{"num_hidden_layers": 8, "hidden_size": 160, "num_attention_heads": 5, "num_key_value_heads": 5, "head_dim": 32, "intermediate_size": 640, "vocab_size": 2048, "hidden_act": "gelu", "norm": "layernorm", "norm_place": "pre", "norm_eps": 1e-05, "positions": "learned", "qk_norm": false, "attn_scale": 0.177, "bias": "all", "tie_word_embeddings": true, "parallel_block": false, "init": "normal", "init_std_qkv": 0.0218, "init_std_o": 0.00544, "init_std_up": 0.0218, "init_std_down": 0.00544, "init_out_by_depth": true, "optimizer": "soap_variant", "learning_rate": 0.00324, "beta1": 0.95, "beta2": 0.99, "weight_decay": 0.033, "lr_head": 0.00553, "max_grad_norm": 0.5, "warmup_steps": 200, "schedule": "wsd", "decay_fraction": 1.0, "decay_shape": "linear", "final_lr_fraction": 0.0, "batch_tokens": 16384, "max_seq_len": 256, "doc_mask": true, "z_loss": 0.0001, "train_tokens": 119600000, "max_steps": 7300, "dataset": "wikipedia_en"}
Each number is 50 + 12 x the weight over its row's rms, rounded and kept within 0 to 99. Layers, rows and columns count from 0. The size before them is the row's rms in percent of the matrix's.

# layer 5 MLP down (transposed), 640x160, rms 0.125, rows 614-634, columns 80-159
106:36 43 59 65 56 22 37 46 44 58 45 46 47 60 54 62 64 81 45 63 52 35 63 73 30 59 46 65 56 36 50 54 57 41 39 37 61 47 24 36 49 40 62 70 45 53 42 45 48 48 55 50 32 59 57 61 36 57 20 71 49 35 52 50 54 44 46 45 59 47 47 67 45 62 30 38 57 56 50 65
100:42 48 50 52 38 52 62 46 40 42 26 57 32 61 63 60 55 36 60 49 62 55 66 52 62 69 77 58 57 35 72 52 62 68 38 49 61 58 34 37 56 53 62 51 44 64 56 60 47 62 62 57 43 52 61 47 55 26 56 37 51 59 65 57 66 29 49 45 60 49 41 52 59 68 56 44 29 41 41 32
108:62 37 53 51 71 74 36 58 55 52 55 53 31 30 47 42 42 48 38 69 56 54 56 42 73 45 62 71 48 53 62 56 60 34 51 46 53 55 48 55 69 67 59 34 55 29 64 68 43 42 40 63 34 43 41 63 41 63 29 27 58 51 37 71 30 49 41 47 67 51 49 76 35 51 28 39 61 40 43 54
092:47 42 52 44 34 52 21 42 54 45 59 52 39 54 60 48 29 61 55 47 48 81 55 46 42 47 54 53 50 52 48 39 46 47 50 41 56 49 52 70 40 56 42 45 59 49 55 12 40 46 49 56 99 40 62 46 38 53 55 52 37 54 45 44 58 42 67 48 47 18 51 56 37 58 47 35 50 53 27 46
107:62 48 49 41 30 59 47 50 57 64 33 60 53 59 64 56 42 47 63 45 39 32 21 75 29 32 57 57 72 40 54 27 48 52 61 32 44 66 48 44 42 32 40 33 42 37 62 66 47 34 45 47 42 56 44 76 63 59 70 40 44 40 36 60 38 51 46 60 45 58 42 51 43 55 37 39 34 60 46 37
094:32 43 26 62 59 48 39 47 46 62 68 73 59 53 57 75 67 57 44 56 56 57 53 51 38 60 42 49 56 69 48 24 47 42 42 40 64 43 45 61 69 55 71 55 42 49 35 60 52 40 54 57 20 53 53 52 39 85 52 45 48 67 62 61 55 47 42 33 43 55 83 58 63 49 51 62 67 59 37 50
089:63 52 54 73 64 60 28 57 38 70 41 34 27 52 63 49 51 50 37 48 62 42 40 59 46 51 59 36 45 63 47 53 52 38 79 60 58 49 55 61 52 33 62 52 31 39 57 41 43 43 33 42 34 54 58 61 31 46 48 48 27 61 46 47 44 60 55 38 84 56 46 21 48 54 46 53 82 46 63 35
103:62 43 44 56 38 55 54 51 50 55 41 46 63 28 55 60 46 48 52 75 38 60 50 66 39 33 40 55 43 43 56 46 43 65 35 48 40 59 52 55 54 43 54 49 40 66 50 32 47 57 60 16 35 44 47 56 57 62 51 23 61 69 40 42 44 39 46 30 37 47 44 36 29 54 63 43 55 62 43 75
101:43 49 56 37 40 64 33 65 53 58 34 66 62 51 47 29 57 26 59 38 58 61 30 61 55 45 45 63 53 64 64 56 50 51 45 40 55 47 54 51 62 50 54 55 57 41 47 67 48 69 53 68 65 66 34 69 43 45 57 47 45 47 58 53 44 32 47 61 75 47 48 63 35 73 66 50 49 62 54 59
097:41 59 52 53 54 69 47 66 34 48 45 39 35 46 45 45 63 54 59 26 29 41 62 58 48 61 56 38 41 62 62 36 51 72 45 40 55 61 35 43 51 26 58 44 49 57 62 39 53 60 25 38 48 46 40 36 83 33 45 40 34 39 70 16 34 59 65 47 75 63 45 43 45 56 57 75 35 50 59 67
095:38 64 49 54 60 63 43 62 65 78 56 57 35 42 50 56 71 55 54 58 43 43 60 44 42 33 60 55 22 29 49 53 72 50 56 49 75 41 53 65 29 48 65 30 48 65 40 45 55 47 57 43 58 70 48 57 42 49 40 40 37 60 57 49 41 57 54 38 38 47 25 37 49 69 59 55 48 51 25 40
109:46 42 48 46 41 45 39 41 48 48 61 38 57 36 54 51 20 34 47 18 48 55 48 55 35 77 60 45 66 38 52 54 57 51 54 41 61 39 52 58 50 37 46 52 44 40 61 56 40 69 40 57 48 65 52 46 76 49 20 35 69 45 63 47 59 55 51 77 48 41 61 31 61 42 59 52 20 50 52 37
086:30 51 53 53 43 52 36 63 68 46 45 62 57 60 62 53 77 27 36 44 37 62 42 60 57 44 64 45 61 51 53 44 41 59 63 46 47 65 64 76 48 63 44 64 42 32 42 45 55 41 53 49 31 37 50 75 41 44 46 42 39 72 53 55 51 50 67 42 56 59 64 58 52 42 64 52 62 38 61 42
108:57 53 62 44 51 52 40 64 59 54 65 68 60 43 64 58 18 23 58 32 66 25 58 45 62 61 43 35 54 42 51 45 57 55 63 45 61 59 55 55 49 46 72 52 45 52 34 52 62 46 43 51 35 61 61 23 65 50 34 34 65 52 40 48 42 48 37 71 34 32 44 49 43 42 43 51 59 50 58 60
105:38 53 41 54 50 67 59 36 45 77 57 35 57 88 56 52 60 59 41 77 38 32 48 49 43 36 42 59 28 49 57 67 66 42 46 60 45 22 58 65 39 33 46 65 36 72 36 50 49 59 52 45 70 44 54 32 43 47 58 52 51 52 70 39 57 59 44 47 42 39 39 34 60 38 40 56 33 33 45 37
104:49 31 60 37 69 42 29 25 42 50 49 51 53 43 57 45 63 58 43 44 46 51 47 29 69 53 64 49 51 58 44 74 59 47 50 59 60 50 56 56 28 44 30 65 52 48 71 72 64 47 41 28 32 27 32 63 60 53 57 40 66 30 66 43 43 29 38 52 52 51 49 52 68 55 45 62 44 40 69 37
111:43 37 34 52 85 71 53 74 41 61 50 26 50 56 47 44 49 50 36 61 48 66 32 36 61 28 55 37 71 36 64 49 45 43 48 48 41 55 35 57 67 54 56 63 41 48 65 52 52 48 23 39 26 45 58 59 30 45 32 59 54 52 63 46 54 69 47 69 41 49 59 49 47 45 68 36 50 36 44 44
103:59 79 48 41 45 47 77 67 67 59 37 55 54 49 57 47 57 51 35 72 59 53 43 40 51 47 38 53 63 43 40 56 36 37 45 74 31 53 44 36 58 46 38 43 69 59 65 46 52 66 63 47 41 57 46 66 41 48 45 47 36 42 29 60 63 53 53 61 48 58 38 36 47 52 64 60 47 50 50 39
103:40 36 62 48 51 67 58 66 65 54 61 38 67 50 60 59 61 54 57 49 45 57 59 52 49 47 72 35 40 59 51 46 68 56 37 32 63 42 57 46 39 46 54 54 43 33 74 45 49 42 56 44 89 46 37 71 52 35 40 44 44 52 37 32 42 64 51 60 41 38 60 49 52 44 53 60 57 52 51 50
100:49 38 50 51 52 57 54 61 55 42 46 52 54 59 58 74 66 62 41 45 46 48 53 78 49 64 70 54 39 48 42 45 50 50 53 36 36 64 73 32 53 48 55 45 46 43 59 69 52 64 49 30 34 49 48 50 40 60 42 43 49 65 33 44 36 50 55 38 62 54 37 45 31 62 27 57 69 37 28 67
116:59 49 36 48 32 51 60 57 42 46 53 53 57 46 45 44 65 48 62 35 34 57 44 55 65 42 54 38 45 55 65 36 61 44 23 26 56 63 48 56 60 66 28 60 51 59 39 75 42 56 51 49 70 76 57 57 49 58 53 34 72 64 72 43 55 39 47 65 38 36 50 20 61 42 42 51 52 37 50 48
# layer 5 MLP up, 640x160, rms 0.129, rows 615-634, columns 80-159
103:63 43 51 40 50 46 65 49 58 46 46 25 64 50 37 62 46 46 38 60 50 47 62 51 49 49 73 63 51 55 55 32 68 42 52 74 69 50 43 55 44 40 55 41 70 43 72 52 61 22 74 54 47 40 42 61 38 61 47 53 65 57 47 47 20 26 50 41 53 63 48 62 46 41 42 56 38 51 51 41
106:51 39 50 57 47 46 50 55 58 46 54 54 56 44 63 58 48 68 43 55 43 83 54 68 57 57 56 39 57 40 47 65 47 38 55 66 65 43 19 45 50 42 36 74 56 32 54 57 50 40 33 61 72 48 56 34 61 31 26 53 44 59 67 40 34 39 68 50 45 47 60 44 48 57 56 52 34 59 53 65
097:52 50 52 45 60 56 41 53 27 27 45 43 38 45 56 54 36 65 19 49 43 66 48 59 66 47 45 40 66 53 69 38 38 31 67 58 51 54 47 70 62 60 56 35 45 56 48 60 34 56 58 53 62 38 51 34 81 42 61 39 36 50 50 40 57 49 45 43 52 46 61 33 42 35 60 71 62 64 51 48
108:66 50 59 45 68 56 47 52 58 22 46 56 41 62 67 41 46 66 54 68 64 55 41 61 45 36 42 51 68 56 59 49 58 57 51 57 54 47 49 47 45 36 46 48 43 35 59 45 47 51 53 65 54 48 65 40 46 62 43 53 57 24 55 68 43 66 73 53 48 50 69 39 46 61 55 35 57 52 53 56
096:71 50 45 37 48 46 66 57 53 90 51 47 51 54 59 59 41 47 55 51 41 69 31 37 28 53 68 35 42 41 57 45 57 51 64 44 46 54 51 47 55 41 60 32 43 54 66 50 51 37 71 54 49 57 40 43 45 37 39 46 82 53 50 44 55 33 71 36 44 51 48 40 40 78 48 47 57 52 42 50
093:49 44 37 60 39 34 42 83 49 61 50 50 46 62 42 56 49 55 52 63 56 32 62 75 41 70 50 46 44 46 46 49 45 46 51 34 42 57 50 23 56 51 41 60 69 56 59 59 67 66 54 38 47 50 47 38 41 34 39 46 60 30 72 62 60 75 45 56 57 73 53 33 63 50 60 58 37 52 40 49
099:42 63 38 54 62 47 67 56 51 65 33 32 42 50 52 42 36 52 37 37 61 49 43 40 52 62 54 63 39 18 65 36 39 57 65 64 58 49 54 45 35 42 38 34 36 43 49 63 61 27 66 69 44 54 33 55 47 57 58 54 52 73 56 26 26 63 53 55 57 32 38 71 46 18 42 49 48 24 52 37
102:57 35 80 49 49 56 62 54 15 35 61 52 70 47 52 33 37 49 61 64 47 51 47 39 50 48 46 65 42 50 40 52 22 52 58 48 65 33 68 44 27 40 43 52 39 66 55 66 41 41 33 70 58 44 65 50 52 36 47 59 59 56 56 47 29 49 58 55 46 52 51 39 50 30 60 29 60 54 69 41
092:53 15 52 47 70 66 51 45 43 41 41 53 54 39 29 75 69 61 47 52 48 32 34 55 36 45 38 42 59 63 71 75 42 39 32 47 35 30 57 52 35 56 53 45 27 44 52 57 62 50 54 57 52 39 51 42 48 57 58 64 66 34 66 31 52 40 22 29 53 53 54 52 41 41 64 39 62 49 36 59
087:36 59 42 47 48 38 50 49 73 44 42 48 45 64 47 42 19 41 41 44 52 46 43 56 42 54 38 55 45 39 40 47 52 48 51 50 55 55 42 44 45 66 37 59 44 25 60 45 30 47 58 59 60 33 60 61 48 33 61 56 43 58 54 41 52 44 53 78 40 50 61 54 48 58 38 50 54 52 65 26
114:32 45 53 17 54 46 45 49 67 39 32 36 36 57 52 64 57 39 76 59 65 58 52 48 30 56 38 50 50 51 50 64 36 76 46 58 58 44 58 38 36 77 53 52 74 33 39 61 30 52 50 36 36 56 43 58 62 54 49 48 61 33 39 36 57 46 30 52 71 44 36 34 53 43 50 43 51 53 56 51
073:45 42 34 52 64 45 44 66 52 50 45 26 53 60 53 41 41 60 62 53 44 57 69 37 68 35 70 49 30 46 50 50 70 36 55 16 31 28 40 37 49 57 60 43 50 68 48 59 45 46 51 52 52 71 32 29 42 32 57 58 58 38 25 44 41 54 51 42 43 44 39 27 39 48 33 72 52 74 59 47
105:71 46 52 79 40 52 26 34 49 56 67 45 70 61 57 61 42 44 50 56 40 78 48 50 48 41 28 58 34 51 59 41 42 54 35 66 68 23 54 33 49 46 69 50 54 50 37 58 63 36 64 39 41 38 38 49 48 53 60 54 37 65 41 51 43 44 54 77 49 62 75 50 34 35 51 50 38 78 58 51
103:72 48 30 44 39 65 58 49 52 51 61 56 41 44 40 35 44 53 34 40 35 62 53 56 44 57 55 58 66 27 69 68 36 57 44 40 40 53 39 39 63 56 65 57 83 44 54 52 57 46 53 34 55 46 73 48 51 59 63 57 61 59 46 48 47 56 51 36 42 38 67 42 13 41 53 57 38 59 60 56
103:56 49 58 35 68 42 54 55 72 32 39 31 32 52 60 48 27 52 44 62 52 39 28 41 67 31 76 56 44 64 56 63 67 68 46 53 44 38 47 53 30 53 37 39 61 54 49 43 43 28 52 49 39 39 51 48 70 41 51 43 55 43 59 61 43 46 59 47 45 54 50 62 54 42 62 21 39 49 48 52
111:52 42 20 64 44 44 66 42 49 29 47 48 64 63 49 51 52 60 41 29 61 46 51 52 20 41 54 51 76 59 28 50 54 34 61 40 43 49 66 58 69 45 26 65 59 69 49 54 47 64 41 29 47 66 49 55 38 53 38 51 69 32 64 31 47 69 50 62 47 58 54 39 35 29 49 56 54 50 58 44
101:61 43 36 78 42 64 53 46 61 54 39 46 57 86 63 40 55 38 56 52 26 54 43 52 48 52 46 50 59 41 55 43 62 34 45 55 68 56 52 54 47 74 54 64 47 56 45 58 69 57 62 33 71 66 30 38 42 56 50 56 36 51 53 49 49 54 27 51 29 38 73 54 59 59 53 35 67 54 64 48
105:57 69 46 55 55 55 51 47 70 53 44 49 43 45 44 61 72 43 55 48 76 46 36 41 73 44 50 41 41 42 43 56 52 63 66 45 49 54 57 35 59 37 54 29 73 37 49 52 56 44 41 53 64 60 64 48 53 44 39 59 35 55 45 48 66 62 68 42 39 55 44 49 51 31 32 49 59 39 61 45
099:62 43 45 73 52 58 57 39 53 60 49 30 47 65 57 30 57 84 65 56 46 67 24 50 52 54 56 48 49 48 27 39 46 41 36 65 48 40 38 69 52 37 41 34 37 38 53 35 54 41 67 59 59 69 38 46 48 42 35 59 49 53 56 47 32 41 23 66 40 50 56 55 46 51 42 41 39 56 37 57
116:55 48 44 63 51 57 31 40 35 56 45 51 48 57 44 41 34 46 44 46 34 76 51 64 33 42 49 66 35 19 51 56 59 40 59 62 32 64 49 41 43 57 46 43 71 55 47 46 41 42 70 34 51 65 60 43 52 41 50 64 54 55 49 51 50 60 61 66 34 46 46 31 53 42 42 66 56 64 47 57